Weights of a small GPT-style language model, trained from scratch on English Wikipedia.
Size: 15 layers, width 192, 6 heads of 32 (3 for keys and values), MLP 384 SwiGLU, 5.38M parameters.
Architecture: rotary positions, untied embeddings.
Training: a variant of Muon for these matrices, 8570 steps.
Each number is 500 + 40 x the weight over its row's rms, rounded and kept within 0 to 999. Layers, rows and columns count from 0. Numbers have three digits each. The size before them is the row's rms in percent of the matrix's.

# down: layer 9 MLP down (transposed), 384x192, rms 0.0794, rows 0-85, columns 144-191
# gate: layer 9 MLP gate, 384x192, rms 0.0814, rows 1-86, columns 144-191
# up: layer 9 MLP up, 384x192, rms 0.0857, rows 1-85, columns 144-191
down0 098:514465450475511502506547475531506486508532469496515440442468509450433511489512403411480536517490420509511452445448480476480466526510470488539534
gate1 100:491502506481467571477501421484594514537548489438494500537517530475459506533482600489502483532528505601573524538521522539559447456502452535577549
up1 097:513536495474455450499470539460487529440535568516495498514483434445585461441430498575457504554403501452479445474495479564525502509491505469593471
down1 097:490512510441479486560434462589570530512574474519530555483484543536558495496478495453540528452543536510490566492513530470504519497491579444473504
gate2 097:499585554508478531468394499460496416478475498567551463558483501473555494563500503479487491440517516513470505494489470441605434429477518458510452
up2 106:399527495459445493492523498559375594564544496520532540508531506494547515442522470520506495528470457539497511485412535516431500483532463493455508
down2 100:530463510510460497527498520478542483545610456505521509549479483463527470448449525511500449488483459495514460501547632511501536471518438532544465
gate3 095:480536441463458482516563428548430548504530507485466516505563490505437487541475438525506505512498467464508490488538543508505449465587494504479588
up3 098:497481536480458477489505482550483417530503463474536501492465536528476579517518514531507470564490501525499511488494538541493568514556545467526492
down3 102:545435466563503499535449492466569455554496489518526489524477535538604544539520471506488501486561466445488471560499515458516491532501507576532468
gate4 098:513494492567558515511533552456520427484492472498462459532479568508529436518466504500465512542533542504534474485523498450473422536498508482565512
up4 100:456451573461513536473484530440517463524534552496458497484455460499412461473484524521509456560482537457539489478507421477498557520504477442565454
down4 100:477447511489504557529487453400514493529526466505354448472507482555485544495537507564517436503516469479500559517445430527491608510465579535536468
gate5 097:464508526523543489457495496564517482468511494505542551482509551464508576444440470511514469438525479533424524506492469545490463550556520501537447
up5 098:519521522505593507468486527499487571406432516487501507451485605455529501502497499444555503452548528450567444509522471559510432573468470528513474
down5 099:534464497432426503442542496526425517506528467533532537519559530521491510501535516492547509442529457496501505498511570528495517396522522414503571
gate6 100:456499487484449483426555505449434521441516541502495491485522474447501484558488480520484463479446491443487517495483504468444466498455484573485426
up6 099:511470497582498529485439529546500532471540563512522542501471478504471496479394492533503456464569464466457559576569535489518514520542501414515497
down6 101:514508512520467526517484485476455540475583490403490466475464475464480517543482502466489472481544454502463483499491494557418539521507487526503547
gate7 095:545504547480484456459470492520488490481505441480425588551498486488506481438530509467506457532547512431484486488491527514494551475437554550503555
up7 097:518507434498489489392435534455527518534504562503555464554503435505531497485481550482573539470595488556472541570531506547591437472457507488484535
down7 099:562513488504458529435496500521469471484501496520492521536497520460550531501524532512507457508539455522437557537474432505485535440429519445482533
gate8 096:459521533450513470469440479502492529557453472498458508486468449468506486474511524479507484509459551490497435427521490539496470511543527609512485
up8 098:527456506511505500492574509519472498488466469491468503557458499502550533452469436489584440553471584481497471519451492498572551476630450499436481
down8 101:528558516460568509489482490500537483454501464518469493530526467512582463460528453466481458563514505472462539482517548480539462484548512412483468
gate9 103:498449501439566509529508527518574502498505479483412520512528506530557554401494503509494447512453433527532512450484550485500452513534517480487496
up9 101:491466571520497541516514487530548453489510512495529528559415527472540490566553533498443545482421399508467514481512524537511388511466556496530557
down9 098:491527573526469503484539437552543451535496539550499411474453519536537491499497495515502462492529458560475520509491499511527541515491498520530535
gate10 100:567446504539438508463555486530526553558551525542504433459496497510473418510501444500456509474539437511554508521435470538528412471534512465465524
up10 100:473451477463465492488502527538447502467430517492557525454496479451449449479569453423465422526505544456524484496507478525503508519465541523506480
down10 103:521466558547501488482474449540540522567429458478514537511512485406487574476539555461452470554553538511394489428542472592470471500476524429488463
gate11 100:461417487546514482447488440496494450493544558470437479437455431463539436467496507517478454510480465487452536559498522456439520510512499490418559
up11 101:493524521471528443500493442549520536411484530487484450427492466475451552496497496513401451434535472409470501523482538558504547455459538467518460
down11 094:506422441523567492440489488492553476477469486452458499532434502485496503554585488415541488424498466469462469480550523495505432504500518444529466
gate12 107:485509483463540508522507529535573464458498536476486482490523548531431480530493464518507491466486545517429473590492505506424534507463415490448479
up12 107:562493475452506441452488574469450519517469551470532476468549438512490519544481458489384512445476459600458524549510481546509546509455433509535517
down12 109:613434431547453504508474472512555474520483498475527521504446457503523525529510462472546573496510510570444497529452521511511516487524500513476542
gate13 095:508456486501438502551580496475474619495461485485499533558515457537503505452445472419480547462539411543495533537466505425393462495496519530499406
up13 096:505467431527561494467523510526535475476518511529472512443523433522504445486492521414557450511523445465433534514499450522514511473530515468450473
down13 096:513470539434501554482528465510592484545516531506522514491562552515475507467516471468502488500482507510536536527499479593473503408538515406546456
gate14 099:543545464479565480465509521585527493545484534491482520440523462560516479516528545472481520535525473502493500529512528460472523550519519480589462
up14 101:507502486497473477479488558499476519461502516523446487478453525554504513476505489514458588515498499456524528491450469541508496512436480541526562
down14 103:430457465519466429540521501527477500499544511490474510462549509498448525567555506440533429481493494520550507530540422506456554495465508445562420
gate15 102:545486509541602545465550462563532476494505431491432514426509486499583487542546545534467443480440475489450529461437503489502451476483516523525524
up15 098:438479562477456453493615503427565484517563512530554496484491470426566460470503434505490532559440518506560471484444455492499561520460410504544505
down15 103:511586443554545496487514476578529519480519529545554506507538499515518470538478469463480466411481582526459481534431522539461509537474551546426526
gate16 102:523469466548480483548511443421515436497453471487568496455486534504496473565505484476478514521524491521422425452466471460595464475548523548474494
up16 101:523487452481559485478489415495463428444475495470510477482517480512527584520456430551496515489415456404505440489511479513497500493404521535506532
down16 102:449449497565468543482504500547516510505490468513537496512498569532551458482452520512462533506492473476517522545571495508612480531486535453547475
gate17 098:461519491500508501520464479541590458485461532471533507594510460504426519474422491491468505460484466452527493377526519516502554502493473499497495
up17 100:470516478504417537480510621553505499556494508548529496530546505492516466480574467478459561503467503563556564524477503474456568482521522545462509
down17 099:518539535539412557444477518511495567494510608520505524468542527593474460551488427496491525532504483500499482534484549418470518514550495518501490
gate18 104:518487573509542533500525483556533454513550428419508495503525433413469514529504497545545518469517455418462548507385433519450499545526529511454494
up18 100:577461515545501496533487508504430514525497482497468429531565387513482516487481530479463498615503461517516478513472526522568527485487499505545450
down18 106:457510498476442517488513510457556552537414516485508458505469574485519531484511519447485468523449549490457550440514490475525442511446453467578504
gate19 103:542512529570521472542515519506539500538450445466572497422387501487480445561464530529510473430530545510570416424567457451483467525524532535516521
up19 100:508479543549496438446448489499465479537513464478373482553535507494498456445522496497512501553452532501503479440520497492539564465518478490459440
down19 098:459485525558540431495440446496413477500519550481559479532433482468492439487457546499493461466493463433538601540448465517412462512504520507520479
gate20 101:454498439524492427506457506491534492524544482502489485547493558513417515517514480459485482536519443395573536524471601554548463496509494534538461
up20 099:460479521482595474408547489505481544437477453476458477541543531504472482486514435585549452571525528470512584548487563510469479429443569511505459
down20 097:520466490480482452544556517588539481564536508473599495483503519500499463480476586537512538505458543535488411423473559468495564537518541487507550
gate21 097:556553532506426497471486530533514497540506442523467451540494497563507502469551535439463493498464505497521413566515533467415549502471511529530485
up21 097:527549472518473481503566468500503483494421499582495551573473480539531573486500497550467549505523486492539543485476502474570549484428507522461498
down21 098:499470569513539488470502623449540513497468531548541543485439531498479546459482495501510563560401473484473464544521543539472511519514496529567469
gate22 101:495525475514525534517487483530427512459475413515602543429517509516521459487448521498479570508524513477480471568462465524522536540469488501481510
up22 100:490515501514564440562449535554511518518502466488473431529476457446496513439489484555588499527487558607543532504495401533433497416549481519438486
down22 096:568431488529484436525474602504491478457461482532522521531506467442523507520487486459470504481560542543497448487472511540589546515456459515519469
gate23 103:518501429535482536510507452562422512548492456535539520509496424472514567470523445499428522484543509469513530484530429530484603525496535545513497
up23 099:461496505481505465469429541541492572518502488586580514546430482489483522448551524490437568527475484487506541556494476506493490532564470561537482
down23 096:480612479480529495449489521471491503587472565532509533517551498461485514503446550526528543499467436473547426501527493489485504468478464416471438
gate24 100:536482584586524453511524508540459395455470506560539497433526499483478498464518481539465400506549500537508562483511471509455483514485489491466548
up24 097:452488499541617477529479488432512481533496401459463519444456464495508420509570570449507485432564444540491595502448482576540513443495467501508450
down24 098:522526493510570568420487506522442545528507479513499513478512466474499459515471500510488482541522544546488512493559506532520549510523445525478514
gate25 097:545488533541501490470475499505547548513566509483495535455451359478476447447496419579484475529453520532503553526472547442537550500449508528497496
up25 109:465476462466536526530524455489480443529433465469478537532559509528481514496497576583462494530538436510462541486487506529545497451535485527430477
down25 105:436431464537494493545454515539516481474488532548476484444438520554485494509519493589502432547510497480515430498478453541493497498479499499467548
gate26 107:555464458575545538510458449537533444478613536471539554542468483541505548525434512503449526491532462508472473473496506487512548483478533484534506
up26 098:497462453540560476570467466486512446493432510433469507483444544479504514455454452507535550450468558519546527527512491520502467479465556466443482
down26 101:451516436478549467533504519500511545518507517574525480513468462480497549440492551473465503436469537493475449487541462428511497533485405563531540
gate27 103:509491472542493491502555530506533559470497537513500498577563493455471495536524606449535506471476538513492473460534571439563429463503539540468528
up27 100:581506525526419479502487509552476495420489555560514531553442602501451579423531484434523518460429467525458456380501474501505485496463491537533545
down27 103:536472540602485471482492509494395522447557465493501527465527476502488476542444481466500565486540530476510483481540533502475507533452456521510522
gate28 093:559549531509471508454519487422462518553422562466542488509526486454519553423501557538445467498508567463508476528441502459561472502557428489555449
up28 091:508469523469567489545474519473478419448465503474503462492514454448523486433545490556512508399522496499525497475559465515524471568468483507511498
down28 094:548495424509497471474482477483539411447518532500562575474492459453516529545485541514569533559523485471523490481526475482553427488471518423534526
gate29 100:559503551537519427526552460534557523535519442445386500558469471565495521480489479555508557488507527501528501516556466528486507472547481505529514
up29 100:602533437511470483505455551504426495508499456542544500458535489485499509571487426441519445543438502488429531538433461489418485532492536499478582
down29 100:505519530556454508471472474447486481499526538552500501501507482591554541508468512526491593465482547508436488551424506501482472494484472511460496
gate30 102:466451528486490477484565531554535490517542478534555476518491456492411533447460494428503498540532507458486515473496509485515483454469514559490476
up30 104:438483533479481426528481511428505499435466393495459502489519520453492473415515505510436524463472510533489412480460458481464537453560519430502476
down30 105:450426496561505505491492501540524499447442510472540523467518409461507512493466514406495452545535497563515506538516508496479498488530461450453589
gate31 097:531565553464581471506493506421509512563518517467509539519498441469485493508502515496528516573526468472417463560500518490472555504533509536487489
up31 096:483547510472578454500484554493559502533476479591467479466537474470502445493457490462529447535477512493533561593479500446535442502520528487511563
down31 096:508519489442523500501489532558526519543472502514458534531475512529502457490548543444601495441544571508603480528540534512465496445536471541486489
gate32 104:446525515519544486475494462415539423542562547496492523559514470508523520433411591440506498482465528429537494483422539535536568488519560532485461
up32 103:568489497563550483450540536406540470492472490510510563429432441526455462537536453477469554498519464515463522501524464592506446514548499422597511
down32 101:465505520471547418529545470508476424460525573473485540446499494558501504454458554573524455517455501500431476497542525515491497555462552466459504
gate33 108:558462478499535486509525551555505462492488484587527566435510496457491520493524585486524524534572492472519582546477502548542408438587464514520527
up33 105:481537489448503472514512496446491529482550538490529546479494488462467476488560479513522461456545451509421516542447487529435522511534556468548537
down33 099:516490562479492456421520494482463471446474527496538519506475436495416469523505445456519579501535462575526505485473518499545492432522446497457520
gate34 096:569546534596526476462522544473500512441463526523507503467514418503555497495541506480517463491475454443512506394474504519457496502496502479502460
up34 094:572497587543523517495423585532529538464501527450485440522469556529440499505501562508473536525558496513514497481585576553535513527542492487452482
down34 095:493530514434548569472514485579518480544482549500522450514513426441476544490479487471468556544529466436549457532504520482489477559523542479483501
gate35 101:507504495521537507475467466542598520500460412547462499460532471459465399505500509400492514421508455507490522527412456527545424468490512470513489
up35 095:523508434466507490513537470523486520399479485535600519604440539511535497488532519466443502517521486506461491414500510458516507462502495539522471
down35 099:533490543489544469526491501446548529515556446478524550448513534545448475484474489500487450495542495522503543526552522476499544472507463457530436
gate36 101:532485447494495442418492564484556582509489476497548492458561473489524521489495516556519477414471383529512525498496499513455487427505442570551497
up36 102:549553466505467474525558505457490467501464519481520497529499513521553484449502477583500432476488515379464498488419495517492512449479459461439430
down36 103:505470456545466445440540546490520547566567540485530463473424452553490485404516497564531492546441522492492534437520458557456509456503523540483507
gate37 104:563536527468457498527571514522518504516489520495543451526474507437486557444428436496530552463516563446445503410444377491475505500568483470526570
up37 102:480510476452545522553516519455462483473463467474469524486502513498496503501549477510469455560561521527483520520441573571487472549522483502561431
down37 102:444456579581532475528506431521482478456470476470525546561477540498439551522488507512536525498460476451440594506465518571528587496489513461485464
gate38 093:433533560486552429559417524524494488456537471527538540476573381468496512525491455535542474504518520538531516447569564454506494521498485500499521
up38 095:467513451401479432527458451427546511497517530518482549503555436538456435524529471500473559494553523499486479535492511492501520460445542526471541
down38 098:425574548473452457525444508398529578497534498458551456473529497512501462578444544472479449556402541436540523483498461473518557493484481524518476
gate39 098:531500500512477568453488537429484429508454544476454436469493515505555498567462480503538468510431502463502505513541560518552520517452429530523480
up39 106:537480445535505555504558511538471383532554538498560535472465550570475512544545466480500490467537517470475495476534506474469525591529410555476457
down39 101:509590481503585469555520456493488451431504499480567470546483518502521491438495475544569431540498484504519453536562508546519439544522529463428520
gate40 101:500483542523494483504475496511532586564528528531500486483477506504498482498528533551450493492483497513488489383484522393508409489567426461518445
up40 104:442564560489479517433526483488477504469485524565516534478442544535429489505507481457505478443457510472417553437406489498478408498512467429448446
down40 102:456488497524453446579483450552444536490531485550486526534523491478477494494481583497482563480428568510433519524459455489512540538531498510486555
gate41 100:484427519515490561483571464426536504505547492487554498469462496454460571479522442526483525470554478476470477524472466569483481494479466482493521
up41 103:517542550480436474482543540469598488506531428523454513519524502509490457473510476437505545451490521422461482514388469514448440556514537454507477
down41 102:541551488474467539577523522444532555512485513481525417480528531560417452542530480560525428489508518500612476483452456484510542495485524451535491
gate42 094:548537551507433475589418497479528404511462507544513472560557521532483523491540447457530439485563614484503487521476494507521520508502549489511573
up42 093:443482560505509462542489466519509456488469509551519483524543507430436474504526500469455520538515568505454500457471479493504494536430488474452552
down42 095:473511563465521485518537547461549564549538480448435479493428526463473493569548549456508570507476502478531465536533510446513502557502453554529454
gate43 107:499494448561482567500529409445530463503465496516536450508486435509538556513492553455529485470476504466434516493487418417441486458467490464534460
up43 111:492543490507491500489381521508572531547466521417481531414506482523473484519499530540552541510409506529565534529471570479516580490448505478557431
down43 109:483546465522492581480531517527521488546532425556523557467430471543496456454476540524518573470434435580442451467536556423510525496508396561545469
gate44 104:512515492535492508508552490506551457456458406529542527536547510488495535482458480477459492524501500479519552544447460548469484468505519508535504
up44 108:475548508502479401494482510500447563508521499563455473537475482467490500596550446471464427466513563488505567518565492496551418544448547504501452
down44 111:466462588418484443456536577504499508483514544557495456505455410509524517531490564546564509496529518505513427514510498494493524490496512532493417
gate45 100:488503480517491547494545507485484554547508524504499535463526534442455521496539565419482431504513492452515528522491506461498489538535496513460499
up45 096:493476538564555472406516456482547431491585494533501522450485494437474543542540442521528562500577548534545516515520518468494540474450503532487414
down45 094:512445531486431508541548484475501538516463448523516505489465540590503501540497434438546522467499470496501471532514468493538475363439482596566523
gate46 100:475526468496554436477492508592406533494488585434465461474500522497477434424482471513455483518540502454488505575495478560395514442506443453581448
up46 098:539512439512488494505524460452466556438456487415477468518502512522504555480460493479484512462460436469482529408550543493497481488422505494430458
down46 100:554560432501535501503445459477464479530523522470515446498529468463559471498496567428471500502574463434451492573503531502519520487502494470550488
gate47 099:509508501526499420459456496472544498474512538512448520483486516530507570497499527534460526463528501489493456440590425464487482450515594483509471
up47 097:559462531495481510438474537473438525469530576486485528550502575502498451542514495473474478474488498538498463539470511562459469516436514510444487
down47 102:486557480456493512518515445493468472525551473485510487498525538441575493468515484549447566540517456445603505455514506483531488441438497538583535
gate48 103:505496432468505505466477492525435498492475424559482453456519512556544494509450604518434544466529526517487524414431484518455488512524583466582470
up48 101:415542588514503555451442563485483460472463520420469595443475478440504489504488441537544565496462539455478507557443566520446541482474553443511536
down48 102:499519544490528560533491479517530466515473493405433541419505448480493404512534467514486485447489495505549457443516453501460538510397550486477442
gate49 095:570405491559575509426518452489531489506461428513487526600487487485507467506504610524496520526540542506546444522458470498462471471512534531599496
up49 086:478530456468538488527548473538550531505547505503499469505489498462431518456588519488507509489471453503455498508503516548513564470539484578518503
down49 090:496524455446560571513483469461583479531512435511503507548521510479556436422481529458523533512477524539478522495441471513488468476425468487522515
gate50 104:536511524501469398422550492504543498522528479545436515548502480429551490486473471528472437466532491592475557480518508484496487479498512483501457
up50 099:522476530490437572592416457503476494473439524496459442494483530473506516525468508524484498502472504471505493516476521554492533499593520536459553
down50 102:498503540475469528513515495468482540541463469458429510517477440420431468429451506537520501374484524473519465502487481550473493450482511499476469
gate51 099:478511428474461466505586515429485528516487510562534549451542478471375509494515445524541442436566506532426492522518561438490531486516555501467459
up51 102:497529416472488475555529541530461491473470495469452577497493527546463548538449428441488532465503440495540491544523460488465520460542504498494491
down51 099:510525457449485501537535585439536501492478507442536580481564504457455555546522448517485545427537559507410503484514532557503510496514503526523420
gate52 100:487502513570480446592512454471589530488524447516439496489436457517548566503433534478496455485523523433497501428423517501455530479490540575439582
up52 097:565404403506516481487538543493574473511504439472491479505531570511537485537470463538500458489511475493498494538504457481530453563512512559458500
down52 097:532533545449546491476480527515498462555476529534565471518523485543556491531541452470459481502533541398513565433459435543501496425537501459474466
gate53 093:453507482471446494477568529615475522515542449476477489514511522417512464538444560481453499515478487503491502520525429508482488470545542498535464
up53 091:578456538566534552511510588533530495469530483443439552493523543535487459504486541554591447561534426474539542495484487507567478472509521520509449
down53 092:440521513526522466586494460581568484459544550510541401444526476593524418523463508500449564478517552487498459458415514483526537496482557503492526
gate54 098:463419516513495502505464477476514482498466590572488520436514516501574472493429448527555557499578587406535560521484492512461501491510519521517501
up54 098:422440548457486451528525435503481495485523441508445473536494539538581528473519477525425489531513493509508461441533448486567546494518430477546530
down54 095:593496440543557462545539479510487491502455469464492534506509493459519490509449477494482550542504472518403519439491527546466537457516520513563446
gate55 106:524494510454496484514514535491496486485568525563531585551502448541504454480486580547505542512469552548507482446436494429484424490495515488453486
up55 102:536454484521478512492502512496522491533525479460447475463562496437447534450465440493466474508503496482518487492487470508502457501528457597449549
down55 099:440489465486536536508498460505551493541505504555506449541476456412544554515508527469527449492499488533434485506510493492471494460518491452498516
gate56 100:480457421576487491537538454426540552489531470475537506437473483492494469418544493510470500480549544457512552428472551483492450494503512495469457
up56 101:462439499503557525499532584435507482436426525474508465406549553540567572529547574473541480499570529472493518508517493481505464528504437521548469
down56 105:421446531532499454495551460547514459488491550527399542509563462477602508508434565528511431534422517523543510535585494474507555470620571513461474
gate57 099:485560511471532443502422482475550502509415484516470451509557477498495514462439482480472458517459517508504454524486491482534550465432474582501512
up57 109:540474470467481443442488545544502577473444532507490486452486442443531532531496481515516509471484462451534546526480385428513537512487494450522531
down57 102:538478473468500451528448479533442490454483571466445515476528501500478541486536513448494535552534482529545615554510386470479516420497562557438533
gate58 103:566499477444515503452500556507540529496542518601520437445505531499460504508524478537448506484545505427474509476499470485516534459484506598392551
up58 097:506488507557530482551495468466493464528518457488543418546459500506573469505509527514459484484458575483577533439492509488519459428516469489378463
down58 100:501519476479594468498455444462528531539468469437471450452561475448491535553489512534546439500492491525529460514485526522451497581497601498495503
gate59 100:480571508490565469516480513468482576484452468486485472496533442492571506534501516511481484456541581504470536496568505562466447600495557476463495
up59 102:541547442526449484524475529538439520570430494457533472529558486523428398505471512552518476460456501479567433437479457495556464458511522517466536
down59 102:490477450509501485451445447550516483493496515521529542519527520453459516512493530505515466447545516502528480521498504530509473560509564493505461
gate60 101:542518516523510515517454571441455520506533431479499505501475497582590519538521511492557546524430479517513509523502478548544416452524528516483572
up60 094:522442467508503506547460454559588424526502450512533418552519517534449504449512630499525545520486474536481529549452530550510484492483499488476587
down60 100:488457542504515517453466430399544523538465506487490483549523462545430512467473546448497524539493464551553492601494496515422463515542503545456510
gate61 106:518486488480516492551470492455493467459520514519501528459487421469461565516468456504451517392501508560416494451406576491487549556455436570510518
up61 107:484426534418444561498500421478527531538514553516531461522534482491458544533456429538417535388590483445437542535498556534508542514541487456483438
down61 105:578479509461488471488505490541457579481506519454582528485539393503452438516430523460476502472538610548475498481463518538526474497456549614470527
gate62 096:459494484537475493483479581477556526509478463448502543481514431421528582508421465494454450457537505483475565432610444532481530464496512481551483
up62 093:497546549496540434529463518494561461447499547551493453524503438419477457453514518483433447482501462525541439493570525532474524518487581502466541
down62 096:521512503398569549433404518549486536466497477524487526478456535560524541590485480524478477512557455502463442505488488507442540497487507508490529
gate63 088:535458473496573497490491552436444429494582533495553551489544495542501483525465490446443401474544481438484452486496471476418467501406503534454531
up63 104:447492514472526480485536558518443458550510534519561485486491541596487465514578477490514427491509470539501455461581444535453479542453540506476541
down63 101:469528475510491525539523560499437500494533533519532432490527502548521497526525493483473548562516501545434468460529545568455522483461508456565450
gate64 102:527484469525503521520483486499542459485499491454466538432484481473570444539421524402527542527496588476546542480498531484469497491571470424498583
up64 101:576507518464518394521523468487534490525489463471474493531444502466565500521538585433484501478526540565514479515541451530524523469473501491523614
down64 100:478428569556438533510483516507510528495503510482499484526446491475494450554464521427492518522444492442434559498494468404492499499475560533422452
gate65 094:500498507546473450538510441497517486582533502481518513511434559503491561420497485542586463506491485486542512438470540479460561496554443494464505
up65 094:536513558517458493481518493489458474488489542594511504490437520559520562528527516445508570520533477539550508446438421580519497497489525503594506
down65 101:460526520466527519483521467508520489504447454491396520553464482408491412464444490459409450445466521530448512489494510509448491438428503582410553
gate66 101:498527524489547512476496532487562490535496531502494501461539511486532492517541495489525459511526490462513508442594492524497518497456540517559479
up66 095:529484514586469468487469497470541496503515467557512481513495484535513427526579535497474456483450517531464537532481439513470460553522574546539500
down66 102:545508477463518499516512548518511471424442475502517445466446532515458462468563517493544484554565491559522468502501427525515533487485431532565513
gate67 096:518504450472528521452514475453488573511534499512485537432411457495492590498540428491533481495540518461522449576593541436481559483459486505517506
up67 093:559513491452488447423553498539532524451468478494461505519491521397498482462507440500474445494443581474488507518462528432431509457499553424478489
down67 096:596537429502395544472579480460551513504540503534505513482470534455468497567453451504475442540399510516512460578476471479460510513453483519479501
gate68 107:547493498458495465567452551471589471500459514493487486473408450529484516404463497469485526510484589495471579524585476473436538490490564492498461
up68 105:471538477481565465462533547523468483453502574538470463478446429480534530468546496402477481461526501524429541630536499458449566456530490500533463
down68 105:491552484491467455517522518465600571520511529499528504515538502436527500471509526558558458522576523579504488511510520515483438497423475580568539
gate69 099:514422373484593530575433491454558516469444549491537558437477552491433490470492470527577509509499460375473448460509543466460520483488489509522423
up69 096:412468550438530444484464534440480451532419577416525451515605464453500502534464501523562526532480504507476404586569471547533496506610438454486532
down69 101:534507496560452536518501493442439504518458496484433514469454502488468499492491520491412503496475495552468517438522485498441428535431540541570500
gate70 102:478491484575458512498514468469512503513493469530486513537508464505480546463520525503428556512511524500435489548437457476496524538539500458524448
up70 099:542507482578481554525527496469456462523465528435423511543510481467591457537527494518477506535440528518554458481534553438498509559399528560439477
down70 099:450495580504508425480531492437438564506540495471583519498440395502415505502513523453541495504539473411464491461501491483463456524524474459488498
gate71 097:586481543545512523526499420493521471565495499549481476503501534469553446550513524506525537532455494441552484489450492572490494525506529509518424
up71 099:508492574512536540568455478473540507475455487531449482487438520478434578515487550539555451545491510478557503534496458578441497488509496466435469
down71 101:549458466575499483492418489491592489506431627465498494526508485531562515553509393440483494561473474607484520411539527498566506516489481538528551
gate72 097:509431457571457528520482520456514507552515539557538535473535521532387486453423517450529446564491533445469440491561526515483524496501446489567571
up72 098:499513518542475496516495428568547465485497485431497453485516543482483506489437440476555490504443375532581480494521410518462482555467492490496510
down72 099:505490517503555506461477564492464582488467454565473522524564512496511477583521548451499480484548511470551448513497565490410472486508563469470546
gate73 102:520519478495483455537520567514463494449496537468496507448513559475498483538533447461479521538522474497445605506528495417469488500501459453489517
up73 103:502510503452500537435499485453438479567516542517492515513482473520464524463448488484446484559502460551431448496518508538521453526475451471556454
down73 101:445472510452487511558498547519459589499556516495439572466546489467512531403442506511502531480504537445480527571436488424552525540557417559519508
gate74 106:485468555469517510430503485448581470540479562472486491414532427500472518495442552511505495499493499466560480462509504492550539466513489504514525
up74 104:523541586564523496578480504555431552545551421543459483519496523543492466552507477516551503495469521505495565500482474497536433512421508442547496
down74 105:474549459422492518590473500486494539499504479491483466503472504497483529490557536459539611462515485459471604434489454562458467489447528580472482
gate75 102:521535550517528481471471461485489486449475544549487474451523512469478388520541525533439540479418450480484438561422456506486486532546462465613496
up75 099:497519472477493566513500441543467435526471533476493521480434527441466536465458526504508537423488542521487400460504423455495540538499479401510529
down75 099:528589507493488514512477459475460403510564452491557515482544454531447537557469487553529487495420512459518533460498413513392518531504532444534612
gate76 097:531477465581500532430503533447565492515484538428591537575471478427496533436462440468467580552507485487494516492521485468489446460490532497538467
up76 099:477459470464438486454436547527523543434476423486514459541486438472513399462539467460506461580497470466477541562476438524564409395502503480465421
down76 097:513533519457512483505515463517537590561535557491502492559529536505516435460496527495494466553531421464442578516466497466498460480522509560474555
gate77 102:520543545499513493462447464436564447493538457534485497575484519464498468476514593547471577528482462528477529406518503511529480550450532526511487
up77 099:468508459525456526482536525477417500548549467544455568533537436513518431501439478528471541507511530503434584539533548554523594537474516494476484
down77 102:464478497442409518469525593514472498563492480503462477479416501472479450519528482520508446554500469449492480461576492490515504486492509463533466
gate78 094:520480477487505502523490544549528492527545487524550496425481566521449480457490482428471543543507487457493466414508522527449483525471530528478500
up78 109:506440477458528519453521476527410525494465509474438520469496523596492491473487493513468566546480570493538527498535463530484470452475535426524470
down78 082:527471505507498513476504499500536472434476507504447533496481459471531535483525552494488436508556446522459549522470484492535508448454494434567514
gate79 103:471442520535517524509522476479483459506547535494483496403541515500514506479516521497512511501492506497495465538485524483500562448478457500486489
up79 102:474545463536406452447516415522443543487490532553502485431506501539498572493482478534464475534513452429447481557484487496512531527557464536538430
down79 101:495462477516470572486481557569512461539504513458456502583514489467570528521487532449585425458532575513527478522478489464510534436489449548460421
gate80 102:497533527509454529527499455482478464464528538491492533517508520543497504512448507478431487426570436492436507500512468554556466463439508498522465
up80 107:436538503515551565486479375543540440471566494447535515488521556527416464497465552491545452474501494481477532542488523535478527495489435492526506
down80 105:547563526508465508534572432458470510473550496525465558464428544444455529466461469532497544464542540484543531524439525584497512471434517495556530
gate81 104:529495492488501519484545428445420479503551592561447502502545511506468541462556484506548484518525446460470507565484429497433547487519536555451574
up81 106:547523506486448472498468530487450455533431461549522558502533469501537458502555480534503420459507535512482482476570467454487539516460508474463401
down81 107:530507500529544488528555526515486541531499536608529522478514515576447520452468524546569521488477546484489456452481539484474475514460432538508420
gate82 097:526449417508480494531512406470539428541416429528466500491561516571410502563555398490560541493458517490563514452491526575554514560475557525457488
up82 097:431496529486479516534500515521548476504510520531563433477541545544472497528510525421433425497550517547523451490480433576471526548423502513503490
down82 098:556523454440435507474494514493520603508495530542455433477530504490570508491479467494504504471448484503501522541509449485441434504497498458549504
gate83 099:512460521513468464439491493560484455526471418447443489518439527587525479481500494527454565515491539509489488495488446472494528450435530531562550
up83 096:569449513502497481521552438548502534474495508515532477486522473500562489424435475454504457575462474463443463537431543443570465540444523423483424
down83 098:444550504509498551526510473504489483535481481592512554513473505545489549486494499520504515458453505477405548491563473519454456485519488504517410
gate84 096:472433540504540543490493562443506471476447456542545505454450526408402571477430460511495508519483463474536458518486475531518536479591489492542529
up84 097:535446555518449502484416455585518494511489480550511502520576585466474431502460462482496446415517566526525499522550464504546509483407463456433550
down84 096:461505450508498527543603563526537583518495494519462451460510478534516499451496520560521547559431507544501512447523498513508570507476573519453501
gate85 104:482497504573548468557531490462478556440517470462503531472491519439508410521433426547558489521527469464504485492480506522521499485452458487509509
up85 103:462546567531521507546429507442513474499510561533481495465436503558483477488434510500416409517506519453445429544542533535470516482473483491504550
down85 101:500527539514457483543522505464533546448505510471482558441588469514506518531519519535456425509508543551462421519505475427517482512486517533478528
gate86 098:478441561515442521520487493431556493511546443486487511461411584507518464575462480445551507567471503509450456523462464495460505520555497497499543